config.yaml
d_mlp: 256
norm_place: "pre"
positions: "rope"
rope_fraction: 0.5
attn_scale: 0.125
bias: "none"
init_std_down: 0.0
lr: 0.0107
beta1: 0.95
weight_decay: 0.018
warmup_steps: 33
decay_fraction: 0.644
final_lr_fraction: 0.0
Each number is 128 + 32 x the weight over its row's rms, rounded and kept within 0 to 255. Layers, rows and columns count from 0. Numbers have three digits each. The size before them is the row's rms in percent of the matrix's.

# gate: layer 8 MLP gate, 256x128, rms 0.312, rows 128-194, columns 64-127
# up: layer 8 MLP up, 256x128, rms 0.319, rows 128-194, columns 64-127
# down: layer 8 MLP down (transposed), 256x128, rms 0.302, rows 128-193, columns 64-127
gate128 110:136064161079138081120113155125157205156153129081136147133106145159167159129130174115096102158156126079127161181123123135125136114157082198149151104169082132109181066125177149132115153117146134
up128 104:102155150219125151093129123097142148103098132099097135167086110140076133128082079130121129125132129141109101120144189192146100062108122121101136113155138137108121123164129099084112099122124098
down128 102:130174135108129138125088114190176110101102131161109164152103102134138119154152128140091107095158086106120159067116055128141112107070061073123135106095150156127093123099136145086182123092154105
gate129 105:157107118122118120157139192148106111147116179175087124095150140166121214102130087133059120106142121122135118159151147137131124176116061125071100131128123077171122138117121074136121140159095158
up129 099:071092193035120204174172137109154152118175150064118132111120139077115054199101132069163154157147114123131144083115158123119102126171120132145082129129138087084133153081135079138142098134129131
down129 101:105091138173115112151138135125154161067117100147104111109093100091108139104086076134101124108182147155051123119133139132131141135105201173095132095088125135140199224178125145124148164092112118
gate130 104:108130133080111115115129108111153077115186144095175160157098157081090153145138095138120130145099128132062092101135095150134106098074140118094124169166172125097075140097217137096101077116097096
up130 105:106137139098130136136106122109149108129114110158168143124157132112116104176090128091177139070169117192073143098106108088108133177120153198069132137106140143170110085158188101149107092106100086
down130 103:089079114190148104114141181168129128126152145078183016135066161132147093068086116101176140147145156133118160183090133151190202107134112096145160098125127119131113130090125185085120085096137127
gate131 098:086093122110128116157150127110131130143203192173090098132128153124091101149181113118119114120088115101137112087111120151122101129102109142124164151109135126091153076150121072163139156107129148
up131 093:141192100086174139122120139138163127173095106116134139134128227109111172077136114110131179084163110114145139114162150160144129118135077101159133130230152155162129077105108150113109078094187181
down131 092:130144085120127107167159154163134101142111117128097087118142100087130138163113132119146124132144166099117139206085136101110117094184127119083066148109065138117126169129175152121180064158135082
gate132 091:093119112077164146069133084165166148088133056129119142183095087172106122145143149144105170140152190126164132123158113109125141091115198076090059102097153163162164126179132095135131116128156164
up132 111:174125190181029099106171109135083111116150158108121094102117157097179217120112149204172126152117124145173151124126148170102109151171136160112163138138138086141060068107171135142097102146179122
down132 108:088146132161101133117168107096082169140193109146116115126131187149113109138125151189138050111128141135128132152187139133130094191107092134084163169147090101146133096080157153094114156116150181
gate133 099:139118135153094120112081100077106100132075142078172139132088115153173136087098070178110146112135192145141149108136108129111131077126119094175116198187165143144089094141150117152123123113066134
up133 094:136050089103068144086109152129178160097153046151101065119141102116176158090136142172167154113188089122159081069133075128082133121147120138116158120099127111115129138127100114133186088121129132
down133 097:104130134107077133107162134127081149139105114171164119111081187143126146091135150149141088186129191136135153120119085203088079124047094137062106109059153179154146144209101101153133088050100137
gate134 104:088133133158138174097121082119114120126139097148156125150157162122156140105132093053058126150138085097132147138067144128117103128108137169115153141150138140151134130149076148123103085117095127
up134 105:154126162083111084131178195109150122121117176081129122101110099114066084200168152171138140108157144118089110129157118146178179134119103145146091159177114123159117148120161064169161176101101144
down134 092:100100070090068103104110099155154173169171098145068152180162180111109141105156102083106162099140130121094170118126127140195157130071156131105156176109144144138116102125134133182151173066132132
gate135 108:111164129167142115166136127140184164137156089164145110156093118092134072118078089137126119091143114086118116173075137099113153167091123087129105180221150167147127104123084142198101123122145149
up135 103:160177111161096078112103139147092102126152131125172132070159130159120093097140150160173113081115136097134131071182072133161127100114170096067185118106075142111168160099141180047163109137100140
down135 105:175119164049121141141145135186118088117141106183127148135173174105124143137155130164122103135121134125125130115151170150103144138136173147086090074140071095112090166112141112100147107078085127
gate136 107:153180164112144097120168150151077131190136127134106149118119095096116164092141106102178112095146032143136170135128085096103143159120097113161111157162116125156166112163172095124143163130115161
up136 105:127134125136127140123172156194168149122166127090129148076145124067077120160165135114130088066111170194128104142106069098153138179145153113132147149177141071125160172162111165129121126169112137
down136 099:081121069107144133070124140128118207168113132187152160168150144084091085118139111178120162111081107160128178137065154133195091096147113079081116192123104148090108135113150144092137180124160118
gate137 101:145130158079141113112138110081171165122091096109131131195139126152163123146147129093099117127212103160127126114133165113100120131120124205121149146074131097146139097093120162177143119073080048
up137 101:116149065178187111063081120100068138110094109137191138109113119148150136172126102131100123126137094152132163167147095102046103106124092192100136145121144075105133146146220163119129184091200159
down137 100:163144061125176148132129105128132175141113132098115122165118090176037136141128140098098121092087159143140115123157122112120102082181173113156076129102149105141119107108075126191149103197114162
gate138 104:152125117146119131120142120167117133149160089134151147131132139092123106100137124143102141101111110161101125153162109120091036088121125126104158097129150209091156164202109114180106041093165142
up138 110:094104143086147188111133129148167117120099182062107147128135168109135129140122138114106128114165093168140083125179125108118101090131128066139118159059173150112148143135123156140157152134170186
down138 102:139142114173180145102136119088119118095108118184130157093143183040151086121105166146150202203089136120152180080080116152141125114116161098125118138084143101131092156101129151123169136148129128
gate139 102:174152105171125126139153136086063139072085070071140077110108094156086155099135163156110127133116133166107136127093112179118127148123113172085120170157153139081121152169155155152134090139146153
up139 104:046116167137144135142104113104162080120147128122134138140106132114114055154160145123148102053129169094152151120143085129120112133148114062118107137168114143168131132080150154044155143110158134
down139 103:139094145130123121114155148131172167100122105117100195121156165078119135158100143127224104195148134184166136161113122104093122133180109133091120160164197133147165159104123109145149180120096143
gate140 095:116077143134167176124143095099150102111127132133150076149093095064112099081138141134103147139093141130156092170173073088048103108162140121129044101137166117047186127123125110110124049092104182
up140 093:117115098095088132166119110140102101137155123111144115182119128066060130108154083193136101125129138150185110109107152142122091075106135183182069111143152137141134063171095208133090143114124134
down140 093:176075115163114088081154195136134091173091184117177089127151183114113113117093141123097169096126091130132147105113135177149103132135141115081093127118113128099135136123171063115152154151133121
gate141 107:171158093103087139139141076110068094143109087066167102208132120116142140087100080122106088146121132145109141152198139161134178145153119129102133212087183190113181133121129151106086153128120129
up141 102:136090188165139211141149102119078155137120114141142111150096049138107160165112161132152090155142168090129108104178123168094146116199140082090125161121175075083141084073143154117104161154151159
down141 101:154129147142112105106168097154098138060125105119142123165155142092151109137167096141126182165126119134108109131143127111139063102153150129152133128066073126137157134159138134099046175177172081
gate142 092:139143169139154119155139113102149131134109034177118136184142108114117097127143129159095130171148153213123160109145070143112171136055110197152154184192109143134097159169110199134168101109117110
up142 096:137125149105151156127117158121145110132149049192182163164134126156108117108173131149159149166128114130134129088172090112090121135126111198095126076136172183129109156131063142112140172135129126
down142 101:159079141098099129153155116184171154127180136095156100174082116114161087137150097087135104091100073138102127179121100112074120167185136148154156067127117109198118077166157163156123123203132118
gate143 102:087164113131108153151128150122120124100162188159099136100154134095160107138081136115078143094182150123078133116108109079125109132149121121146146101155156143119163187179127151170090064130221189
up143 104:165151136065091090073082169141148139128130158117173099149172131154099112115105109185121104162135126090109112146133145127164130105164107078140056137180146123101091096099171077108120141127139161
down143 099:116131079121131115156120087144118113094141194076146123161145184138156110086164106148147107095129082161108154208157112179142150092093112079113130102107089136107166191146107125091154183130125112
gate144 106:136125159134099095100104104111121118095157129099165100098080145105133160137101166119088085162094169127166138139046126102118057114114109092156142144181094195156111170128153134088114113126132145
up144 113:136202111112159160192105148154112169091164108144126152139159144115126103128111148171202116087108119087146171143177126106142112124131171101155080129037175123107133109182124055090126090123168129
down144 102:119083118101146120108162146053144105079120164103160083082139143135161097156114121100116121142175150133111124088113192132141090155180128146064080162174111089089084185103125094122117156114111106
gate145 094:122111135116086165160156098183126057122059118154198095137187127112139104102145100136123104138082132165149121058146116161128132122114138160128088133091097131134152171086133134139143064157136130
up145 106:105134109149098116126116190101099099146096174069092131133131107124091160126049155135091103132105122052224154146134116165123123112147100071132127102115174133176124156163134154143117175163120136
down145 107:196136090142094112091164156050080144125164057109151117112109156175196167125170148103133170157181080042135113147147171110109133155151103146182156110145116099168089117122091107118119161148120159
gate146 101:113121111123137073167119132163182137146167085115173090092112117145109059149111172184084141173123088129162185155152164127111056132139114121140176148184143170119091100114101120130156194114203120
up146 101:120099153123108129141090124109123128154148126091116187165082112202086154156077132123160143128118205104183110093158120144133097126193124113112063183076155145196150196169095120099107104131132103
down146 099:138124121078162150175111063099132079064137134134156157149098164168122113101060126081126146107161146112143143136108153111142129078152139180111140145165043158097172135163107122126197220098116162
gate147 101:162134165082100163136133148130103166151164129113159143092152165114095178103204073149116140089164129128150157095147064146096104182101131093148102145167124152158133093140128055111104156137214164
up147 099:120157129178148105139132157192159127128158165163140112131134171146096148136056163107095090092097105095170151144135115059146205096133145168081127147129117139168081100153153112048180147145174117
down147 101:169144172155154130155075103130097144155127091155159140113092207154152100152138121159161103137152187164153139129170133141114134152134132114119176112155155158145118148151155082117102087092110148
gate148 099:075132216118175110096129099110107101133113116076077153082174090100156166163106136117088128104140154136136173150096121164034088100188117164118118118110120136197175090088164114152142119120114133
up148 107:130158105118189130100125112175163152119093148123167073097134141189131150131136096121112150097134141202151151217133122107119162105183179152163145114090157148127120056146083117157071100188096130
down148 102:126226109140152181124166157132115147144107165129137113081140178133140108100121111154097160088121102135126121151128117124174141141138152109122152118147088158121180148128155084102111126015125192
gate149 091:119105089085129182140133161171151175084141163171106102090109180127114186087120117115170101101162121096087151125157071206097171099080152155117086150145096113186088111110157144109158132121184160
up149 105:161150152130104185146098134130154143095134134135101075079114122130149124113144110173109109158118115112092147097132111162112130127124130122094093142169161162145064127121169175098152165115173121
down149 109:115106052058162121150113079107116182117177173126089129129161121191079182105096097141144181177146136100141109172100090137110132162126084075125137126137149148066109062070168091106146109155107167
gate150 111:103155221118127190087152144145108125102180125121130136157118156126154155132129117185153147108148158142088124123172083134072107169122128145123138160088157130092090130098138115092128091113170164
up150 098:104164084135102162140160116196124118131134061115096066102139109166113124138086121091123109160104155150125132070125126121189112122130178122138089116134158134164143144126155084138188108158127103
down150 104:115173162121156150098197149116113161136103121140078124120146128151105113095089102128097132123121143120101215175117099129128122078132143216061147139066082189081148077136149175194116133058141154
gate151 109:139138163117126131188152134147105146135163141136126125095143158103165115103090120145128169085145165165117174126122087145085165130169103117135141211127112136111144149177129143115131088147105159
up151 098:183168171142111163199156179146113157152106136155138124177164072108148156107113165106119098165147075124155119132143092083091126077093087193124111080113084107120110156101187094114105092122108142
down151 096:107119082111122141163193090105137129154185123086140080162127115129156167090106187195120140077126101072125114109100121141120093087178157138159117137132177102126148171102098177146114049193130100
gate152 092:141044108148140143096122129130094124144110162121139125093088172135137078096147121121166154132140085134182122153106117122118115063228100123128091083154129113170137161159126174096079171187148140
up152 099:126116139131104112062165102126157086119137112124165163130113178121196134115100127127157155124140150173175086164203096165088092176131120126120121139148091098213132104132134158124106154171190134
down152 093:114101144162124156127072092104105139084100121137191158178139095070148184127148133125134176137121113140136120217100095130145154108144114157126083111145047142089124096146145074101119091122083119
gate153 098:120132151132116132114106128076153167100140108166169164129178151129148126141067159066135172102109116111114112139134166167176118079126125135134164161112116180102139131164106132214132172155169118
up153 093:054113091129122084108134111083152123136137177102085120096167124175149108127143069141160090110158183136086120181177162106165163111097084138115190046158110186124170177132103100142179145148122140
down153 090:142095089192153150131141148129056063098124113171036171126134141098154102149132101127143158172124132129139129141101100157143180123123104164124187167170147173096118041157115149109173113138129096
gate154 107:122082148086105175114120167142146119086107109104078162120119155088130144097147142114140153126104127137103089123113124091118088140157078158093102129071207153078155124167150155171168069165131114
up154 101:111159159144123087175114131139117100150156118173145169105169101162155085123096151082127106155120119085120151083115153184126138156111174125149179137089173099095162109196136116118109099146129160
down154 098:125125092129116133121105082122173180176101172142143100108114082108117069153128121158133168144147081133151158141116155135085170127105151139093125114125168094152141131148105124090096152163086127
gate155 107:129162118091160111073173105117135142127094124135134134084116167137092145135056059107087153151173132078204147191112096133112128173107142071143176137138109118157206116109138162136126174176118146
up155 093:134151146205141059047141091129082118146133173142116125113106136098115147054123120120126129149166127118216114113103134128106130139117128172134124134183130171130136097129134178118076162184124144
down155 098:111103116175113149102116114127168142135121123144160169157068100109152140150127142160097160168119116131087156160105082133120132135104124051161150144063211151136144086185145116098189045133121081
gate156 094:110164135169054153101155089104159138105166098135025104112171133208111139125141089119191140163110150104096101118128073155118128166105142111148120164089180138119142169111101116187124132138175121
up156 098:138166088105155139076118142138093101151191082123170132143071072057126076108149124093108163120141111112097114149173161140116120143080166132077137059093137072143130167172135128134109082160113167
down156 100:154200101098111084138140162137155131130181127093121120129162146147148185107093127095154124181184176188118089119127098139131103097101133139098133119129143157121140156064138138156107110130154144
gate157 102:136121161099115190064147153121118119077152158149144128113105072137151124130142147149100156045113154092110105130059101139096090104166121163062101146172122129129096116110135131112090132164187103
up157 111:112102144160123098218140124067158160156112158086107081159106144064087125127130178143102127148140073118097123143117143133133165138057111113180132111131127153163077181149103084090151151100123174
down157 102:168096070163084110180171161104122106128125147155125147123170157080133108078157131152086141144110107098125084131112122113117138138117170112091159097140157157175090055104090149114158126169112114
gate158 098:095125138128117086114176152209162094139074098178097120085129091087114208117107159099128220112147121107147118139134089146092092112103076105174141091128151123099093090132117137148112125104183083
up158 104:063134142097129112152154138137117066172085132133137089140102101109127153101101152157088198115112136116137084150135072165102130084108132138106212052143103111123074091139115144160062151162122100
down158 101:160164074110122143141195175102114143146073128155172177131168128099119109191164112191166112157101162184145146157121166157124168110217127118124148169141153115086178175143105146201098133143112178
gate159 102:059147171127164154128166099087156171119144048074154164103134134127130132179110097111117179116166154125095190129152138102114113046100114142114142140145169097132153096162109147157114151127157119
up159 097:138119119088101164116135024091157151189124088090127170107048133100110131152100159089134129081159160148133159153107114180059135127112175099137150149124125153129099155122158146112083130154147086
down159 101:120163140164110138141170088161174156109124118173176098120074124100163075130078132143187130165132091149100099097142075154221134109145141128090123133119089135141133122146144168151095157097132194
gate160 100:081139125097065118159129090159148151143106161104114121157131067143116139152104146167111118171071181079118135108151180129161126102111137144099139095192090144139130090140160193149102105142046114
up160 097:185166107149145118119165132115144183141135041110137114100129156125110142201132179132138129137106140082182135105123099168078110122138074130090115142089153144098160167148167093088151071155170079
down160 098:172097189113117142111087135090105136112082130184099132183131127115115154114100155066118105112117083109054097137107150125115120097134139093107200132101108177108154138113078136149086158181172120
gate161 105:134133126149110123170076137127153100130130148140178097164166151134094103129118157149174131155146126153089075137147144103089132163186167081126177108096143155130168154093145129122118152148102104
up161 106:094196122125124090152145154087142163122150145076127134088062158126164102113145167071141096180171080109159147157143113083098184120128157135192043124156098108070186115130146143099117108147117118
down161 100:094094081112129137117112124151127051068095149104108153151170114136128164155113085144121108125103130197123122102065136126151154115158125154167187198147116208142102121118123142177091113114117097
gate162 109:098099138196140116104103126096127106165183094131113169174191055122069151092139099113188126134142124108099153193141115122114123136152132130099049135144128150161127135154128132145066156095136130
up162 103:085172106179079167153139089118165129125150075137167186164100165104084127097087166172128165133124148125105125131110146134141147121124131130103140146132077173119139163109124162178085168119215126
down162 103:169112105189128109201147090160102136126136161118094149051117177160149172153142121187115118095105121159123079129159122155128114162137064154169087175164150171142136123138153087094145165147172114
gate163 093:144123075077129162088131084156212157132142104101161070144110143134143146100103110111151050167092141146161155110186121149113121116081180170108144151098099137149118141167116125140148088138169104
up163 096:136092116127152140098085155062107124077163105151080158154128171126137132091130170079161140142078132102102112118143112101079032159148111125148132077075138092118149122182134106086130103164130094
down163 098:106165126155108161137136159171071080161072196135130134155182172155103156142114109173121114112132074114086152151112102183101094119094128149177112124088203143170107120132142098115134152046118155
gate164 103:122086104102122134150091107139213144112147189140098125115157191123152118129153132163112119099124098115133137141184099151066145166157132149133126104196183134149102087129108114104072124105146127
up164 099:124087136154113108158130099106057130085102133103096077095071094070096121131121110083111142150152169066089178105123064137160135117112155120168110121109090121102149199124134076106189120151105126
down164 109:121118135093078065129167127129131127129144173116135166132144126184172082120114097123108138156169094146168204089098160164144126115069114130168159124125125212121095164179125119168135161155121161
gate165 107:120160091193160169146123155096162101094139138138101149106107098091142181091109136191080092124104072163173129155144137137140090084137147163090169112147118142134144125087176097133112085100095098
up165 108:175109109108173156136115142122166123187154196153061044148140070103120088187092118097152130112125110140132153133151062151090122160184160112099103184116154098130073150119115139143089151161154101
down165 110:154095114079109105144130088100112122116122128079115103115073147077123124154099055184205121087133178078138185173145147084168126081147099130170165119126133164169120132119190158081207154137118175
gate166 104:092150150133128139161092185120176122166132127084121079115124027145186132109109115166161113173122133118155135180166109114118169121179070093107110140117127116144158125117207144081134097117115153
up166 103:087060120126136117172144147054114109202091122114082109162073130096131120134143096148160097172165103131113162124150125107119094154119143191085101137099148146135143158071153138126160127144082166
down166 109:150101084131113171130089167138126127131151143122151099147140153125087159069121083131045055122092123082128095146133109168124094164162157119108100137173137177115152156159081137191060113070113133
gate167 096:087117107103123096138139199132111176061134176199092090157113099158147162081087168134144142083130103191078091142161097098071113105118126122210089125119119140129132153142161122172173121179132149
up167 088:095129134153166138129189108106110079155176122058151114183103096096096111192180102176097099179148063124168101117099112124128178173136112146089164100120134127150181154115103134083084132078090124
down167 094:113125108145079186183092179160162163159123086110120123123114081169178124078125131094146117072128081169055055159123079127114124126119087124103119109111120165105139132157140122125160131126187125
gate168 097:094151135092156102119170101122125081125103134167119121152073126132159099098136087094113167147131144139111109161190107144139049125138132107117124218117157109127093143142161109129045054113161055
up168 105:120189091081143153163104112139116170122160156117176104116130156120188122166144177135129119148109156122116159102145140083126074089136105154127140171126065127058094112144158074119077136134141088
down168 106:200091146134116109122160108182112149085181090147162152132145147170155125120124115099168101156083173143104150141135151168140097117130092079134120199098145139152066159145115102092126082160157108
gate169 096:188121084114147115143098128116112097141149128089108115168145149106070123147146104149148214153161145153116165142110119154150136109078142125157142134098157178131195160106158165121098102060145106
up169 101:130102119151144106167098151147093117124147146112147150125148167168083141121104086157122184075225134129109083156120081160135156120123133098081133109129122138081154147100172176149081127087181086
down169 109:108116132122090128088127163118149179092178122161048175064114133085130129170067149137161090114186109170143161126114181103094113112120113144133141099141208197127110135121079052120121133222107108
gate170 098:114170127127130101149093065113115110133103124132133124120107208110125101106146139143096124149179141145157214116080135163093096114085099154163210085094126139094195158159087096080156120124127136
up170 103:101166133202176137180131102144109162131117169124136145086184154166160064118099131129114089117153093129138119132159139066147101105116139146143095148131118082138108144124144102112126178088127130
down170 095:086139091094128142147181183097105140097108122135128122107113141087149156163147116119165095083155155141056191149145151144121119106183112174127107144149170222050053140119081117112151108100124123
gate171 106:115151107097127160150140144110123197131124095154140164164162085175159153165046142130103116158155119195172183184133146118084131112084182123047116103209100117129095172122086100199146129095145118
up171 107:140091120137145098130159122187100092167113129084171140105126130125149121143103069107104134177079086099119100129156143124138063168104170106214166162167164191140115183133124145136101144086105185
down171 104:071154152126172098154180082122167103097101143151049191149103100125142140113164181092092053137079147134153120140108202117103098116157099154076115107116101136147130116137131089161131107107116108
gate172 101:142154101108136096154108186110151130174108118130139081170122179123097120156080135128081160170178220110126184133157136124140112078189094077114161134128158149147068099166139148144090114077170076
up172 103:117162129228098092185145130077136134166059141047123162098137154124116062158159131128132144180159124121088134108117082107154131099102085125147149174144170136126105160142137129161133192067096175
down172 094:170101119059098127095089089184099134127126193108189111140066128092096117084100132149126114134095157159095145167171141110147129190143141065120129131097176122125161120152112141091111127096135113
gate173 102:093093113138053046154183131114143102118157066077125116097161209089188128070118134139142128160131148117151092126145067178157120149169107189131131136176124104155122107136143118124159127112167098
up173 104:105108140159143144057090090211134112100140097110130133052144122147167146096133126151046156127135131148201060106061160106128111143152089161154108136122123123156131076087168065127104106136127089
down173 101:108126146172099099135162157103141168116106122131163115112132184094129112107179143138136127149073137161116189164139197179110146112109109132146132083123128102141105112202126178173161138168177157
gate174 103:094127113129139089158117133131116099147119110087135084090145152133096058101083120116086074111139165168190164079150157157098151123138126153131140124145144059190144068120078141073104098156140142
up174 097:156145074162172111108108122159151129143162154100123115103149129163133142142145140145098112081170185084181101114094134074097156093115105081119119091145151117076102170131098097116115147198092131
down174 090:102036153121122183136139157117159140132124148154171081126095138097147142172123172105140071118174114170152118125147159147098159115143123128210138074094168169109136136097142134178135142241137122
gate175 095:140111118140109117137120094123124125091132098107138122130115220117086056115093102148091095107154100152086147129145134126137074089110187153122160093103117102186124160185130152178148063084088143
up175 099:089170090117125106161160165132138085100097102144130143137153077174122097118187133122140141136108147107170104145126140093131089102097151179123127129122132093126087125123128115104171132098099158
down175 098:142110165110119122141119078122140165151116118108121157108124156056155171165152087180119168137119144167156114155164140142195164133123101097120056118111156170157158107104148122101100170193053076
gate176 105:124100131112151096087131126114132149124144108158134180158040122076089162103107118122163098134130160135142122214155165112114118197108117151103085137083055173125145114138167134123131071122159157
up176 106:184106148102124069128111139099113143131140124101181158165095113140135121122084090093117092107165117057162147159114183130157138117144142114070153067170144124154129136136136094117138139158153090
down176 100:116048139136090081108104088134112087097106183140122096070109097140138115184173145082101109147130115186095091080143185149089097154171129123144111107088109156164097149143129167110091108148039136
gate177 104:083178171155181154134086165123140147126134068181110121121124102158197118099126147171129124157127147135120123138155044176137159177147188102151146102143152148143108163153114117149085084137172129
up177 102:147121072125100155026103082077100156156167116116121178125128117113102168150131127188135140190139156099151081153154098130143141141107063094100084127192169150122070170130076126137105154139077120
down177 100:110160115128150156120089131133069130167104107109136188160105111214190168121091187095114144134104208169069150069145090132074179085126117155094156141066128190110150131178094137148103126112120114
gate178 097:155123121104125159102169102144136117142110082173152138126075096104161167123114078047162151171120143103161129160076195159143111175201155136133102154142123126182181153083115055135151117155107132
up178 090:128106108104158142096150135117078086076121129196133131136121104068116138105079203147151148135091175084155181160169081161156152115128145122100066188160171102132137115161106136117141106150162102
down178 093:101139110171168104181112122078089119083159147136161144188162142111119116183192133175092118121148082137131129107179126147142106135115181097123138070153150154125103144109170059114128113093120195
gate179 093:138164136122104118188086112107145087127171100133083065125118138135106121105125075164141159146139098127136059182111118178091046124053161094065158097145152163114066102122097122093141149093133144
up179 096:139151133140149117081093128140146120116146072099118122173138073090144165112128096151123171097170139157124024171118082145085115201160071117154127106090094164121152136061122121133097115065169141
down179 103:128145173160122122121132106063147133126171114118145170084127060125165107131106102073177155109149099139177117117073201105147082098159139144158139109095129111071135153152206119131110203114170137
gate180 093:043082127137132148149142134154158165141182142122110126120177116144139117165128100102123177150171121226157144117136145195113107111122132126089097150119173130151169092095141069145137128143134113
up180 107:100153118141156096083119075102151107169058155142132124155085126124133129098127143139158124140121169122132067113131147120137145129132141122139062169141102160175114121111090099141118124132094127
down180 095:112109188122140200127136138106051059142127114144170156091137114131160174107160109184147139116125101087106135137116093125162106123170140170156094095145076132065127120141115122062081143077135207
gate181 105:105148176117102083161081099134078099111121133158083122165139103142091121111106116110135211173118132155138163174153138139094098134107097157128103138113120112100184057130148118171108154152089127
up181 095:175144145074122102147108117129113076171128156122133138154178062154143090136161139142080097189090140160096168120101169180165125151187135127136124152135152119158082114155126098146088115121120172
down181 102:162165158067144119141038113136165045134144136065122118111104110143125143122165149146123132131116106113133057174146130171113161135060127120142177130157087124139165163176122093157153095096153105
gate182 114:148107116084124129118182145145175060086146123150093115099122128103119089116081083157116117121108151147156115107170110125148161151122085132096165104120063134189068136117111124114092129138095157
up182 109:106179133154229116120054112108113169135125103151084133130136128171134131125089135117153115113110108119154084164160121086067128052114209164146063103115131159173165106132091179129136118105121117
down182 103:150090155137109162131185163122102144126193177083220118169136172122124092109101171145133154138151137131140106166168140113151130133107099084107153109161215144164112143057166136107154144144132094
gate183 103:120114185109064157160120117110152163131182100119096135113122151061183107124077068151146077133138163137108139146190076200129140127227136166125074099082144115140112129179147136110114110099175168
up183 098:116082159113119177133110094156161092136129143082062093129129111113118128159149153094179149178143150105229092192097115157116106113133128128141069098112118141144137133102138155118097105119185147
down183 104:096137158085133171154105173116158112175077146122093126141164160147124108097119127156155044142107129152123060097105095105153125135114170099130128117149149166176136132134105093188147169062121154
gate184 097:125087161195184093178163073164112124159054107091122103097093123121099074076171103053168151127187157089152101125097117150089146138128101137116115103154120034121126173126112119134107174118090122
up184 088:145123135133179096092125126137110167205076062151133124081091152147150117056126105075126115105155107125115117092085139164105110165098143158101108157190105093111130153116088128088135160184116157
down184 090:100201159118095151067143160174162169133151124183164132147152115125112166070135114106099179082138139164110138076179126161091168063131079117135147128067137133094174130156140112083079138174167144
gate185 100:187084128078138136122208097167117134093109119162097083175095136157150072122114113115164137110100152099066143141133145123137156078055198105062126149121131138171158120140127118148106128134168142
up185 100:147110053119128149180135076123128174116141154077076124184191127138151131110111155070177142130132100135110113107152127117123151138076131099122120105066149124065107194151162094123145158115155088
down185 100:179124076117150157113110151126157094161108122085126113129162131144130118093159181098098111162143085116121188089099099112181105076164123179164180179132116147211141163130100128145159163255117146
gate186 101:167154116126150165141184153160160127135120127091136097092138132111175171101142129102109152113101152165155170105132134075101170101095119186050074053105145118075149138111119116132096071123147121
up186 099:110151060099165169161164119236076095117175149141084117136167124131130168125133169133118104104076126094207126140102150078100118106171064099086139090114148117103088117141135091091102092151158079
down186 097:147168116112154153101161120173118126151126080173109070086090106115128165148104151051140171201173178084124176162130131071164144095147151091098121139127127145147106119122122128139099158101114136
gate187 107:173127133144156090108130116094132125130099127111160182114090135124084110131116128147129103115162142117185128157117116178145141148146099147091100097126186175148148068130142111151071128109072134
up187 108:136095148117115162156136125153102163198072193141077168179116137129119201098158133155147092087091086109080105099124121177181179179099105129172072168168126144136162187124166128164090110125115112
down187 102:170135115182102103134126126139107100075089110175145124132135105150154065152113122152118117136120172149059123137145127108187158143173116149141133130116087152106162113140098080118099122120078124
gate188 097:159063071049138091156158186165166108128175058189139135130112092152125126053130143119136148161157124140153097156129153114124101133128099102068108156150126106106133081076175120157090060128124115
up188 096:175080169110079145130121122137076166111126140062170166172110125115144128147154114113171137092101152125099145123183156102163123138158134135163144104047105184093145120162146176154132081143064141
down188 102:165129173133066084115076164147089078101157171126045103156122105119227153107140121108139119132138145125188177152113104089138146135155129141096161142083112143099172151094101139107099141054110156
gate189 104:143173121106159149145165143159184099137186103147157177100171104129127101085051125098086100089121139158128116096113111172082106142134119132128085095194151039104066133092071160094123153121102134
up189 107:150157170138166137147116126150143055115068100145138148126182112166094147126173139142145156134100108121064086124106145111139095117096136175096192081118134087126189065125118135153100173105093118
down189 097:179131158115146114198089144170144121133174138108138083200127068144142161136089138157123134120123127108136131109099116187104115103145113068101131142141100132164076135168146133137101090201140160
gate190 096:139129084106176156150167126096137162096153109099135097092152156134193156138221052126142120147161138133121133163162065153190118160083134158165099097130109162138103178146118099104105144104132115
up190 103:123115150233171127129177161107143166203070096138122158109147130117137154131105112105106145208138120135145129153157107114115134154105127099110081102152162121108155184114157125172133129084059155
down190 108:114154143116087109111108088122126121110069178196121185176121104123134160141048194143119111164113112161120105088156141211122137112094134167104108169102152118161128151164057170155125122151076096
gate191 091:093110095062152173111086133159090098148095118038124105164093182141179104093094173086126139131170145121121171137116156069154068107155177156131105172113118078176136205117110074086139138091110082
up191 109:140134117123110178153145081080141119058142138115136128129149122098081097176117104139166121146108102132182148187185156176176186155108132113139140145116126123104144068155171185177159165111095184
down191 099:127186110110132146148104106143139101144096072118085112161086147177076118109115100127102158002145179136139145042094137155143125123196153085154120127167143153159138139108146136133139082103130148
gate192 108:119166126119164178156166118145093140075155177083125097090162131165135069171104101131100177097112089118127117159136132040063124171153134099124111138132131154110139140146088135139090066091146110
up192 101:130106179112106143122123128120131107084144147070150161061110158096132110120085166120109122120127084126134143213167139113124087080107140117129141050129110137142176105106122153102158166110157167
down192 100:146081159148122088115087120087108080123134107085091095164165132188114178093165125108143090162121086086121154090137104184137136192166109069087115090089147073178111137158136154088151120101177085
gate193 097:159160115136088126099154070146165157097123132125095170120148139112131107113090191180143123080110149148087151103185137177130100136081110094133180118146108117107169150096151118144125097118167124
up193 100:105113154159148159117102194136116147171096121139117141115134077180174141106210119074142125140151146182107138110097120091169168150112113163097122126197135135176146128171112083122171136127107132
down193 101:129061069124156114123147153156122137081124151105134108153168169140115160106124115126104098089131156147210163153067152155101117090152133169137117125180093152126189071168109131140107132215122157
gate194 094:157090132074116142148122127113117186140128116077130166123127160183103181094165071143085197102151199142179160120159062133093144119131107186171131176152143132166157101205092074158067169161118127
up194 094:095108086108159137205137082101133125138097080136048127154049102160109156096153095146096137163158138147128150142106117094085116165070119127197162126149101129140116144139109095190097108146112142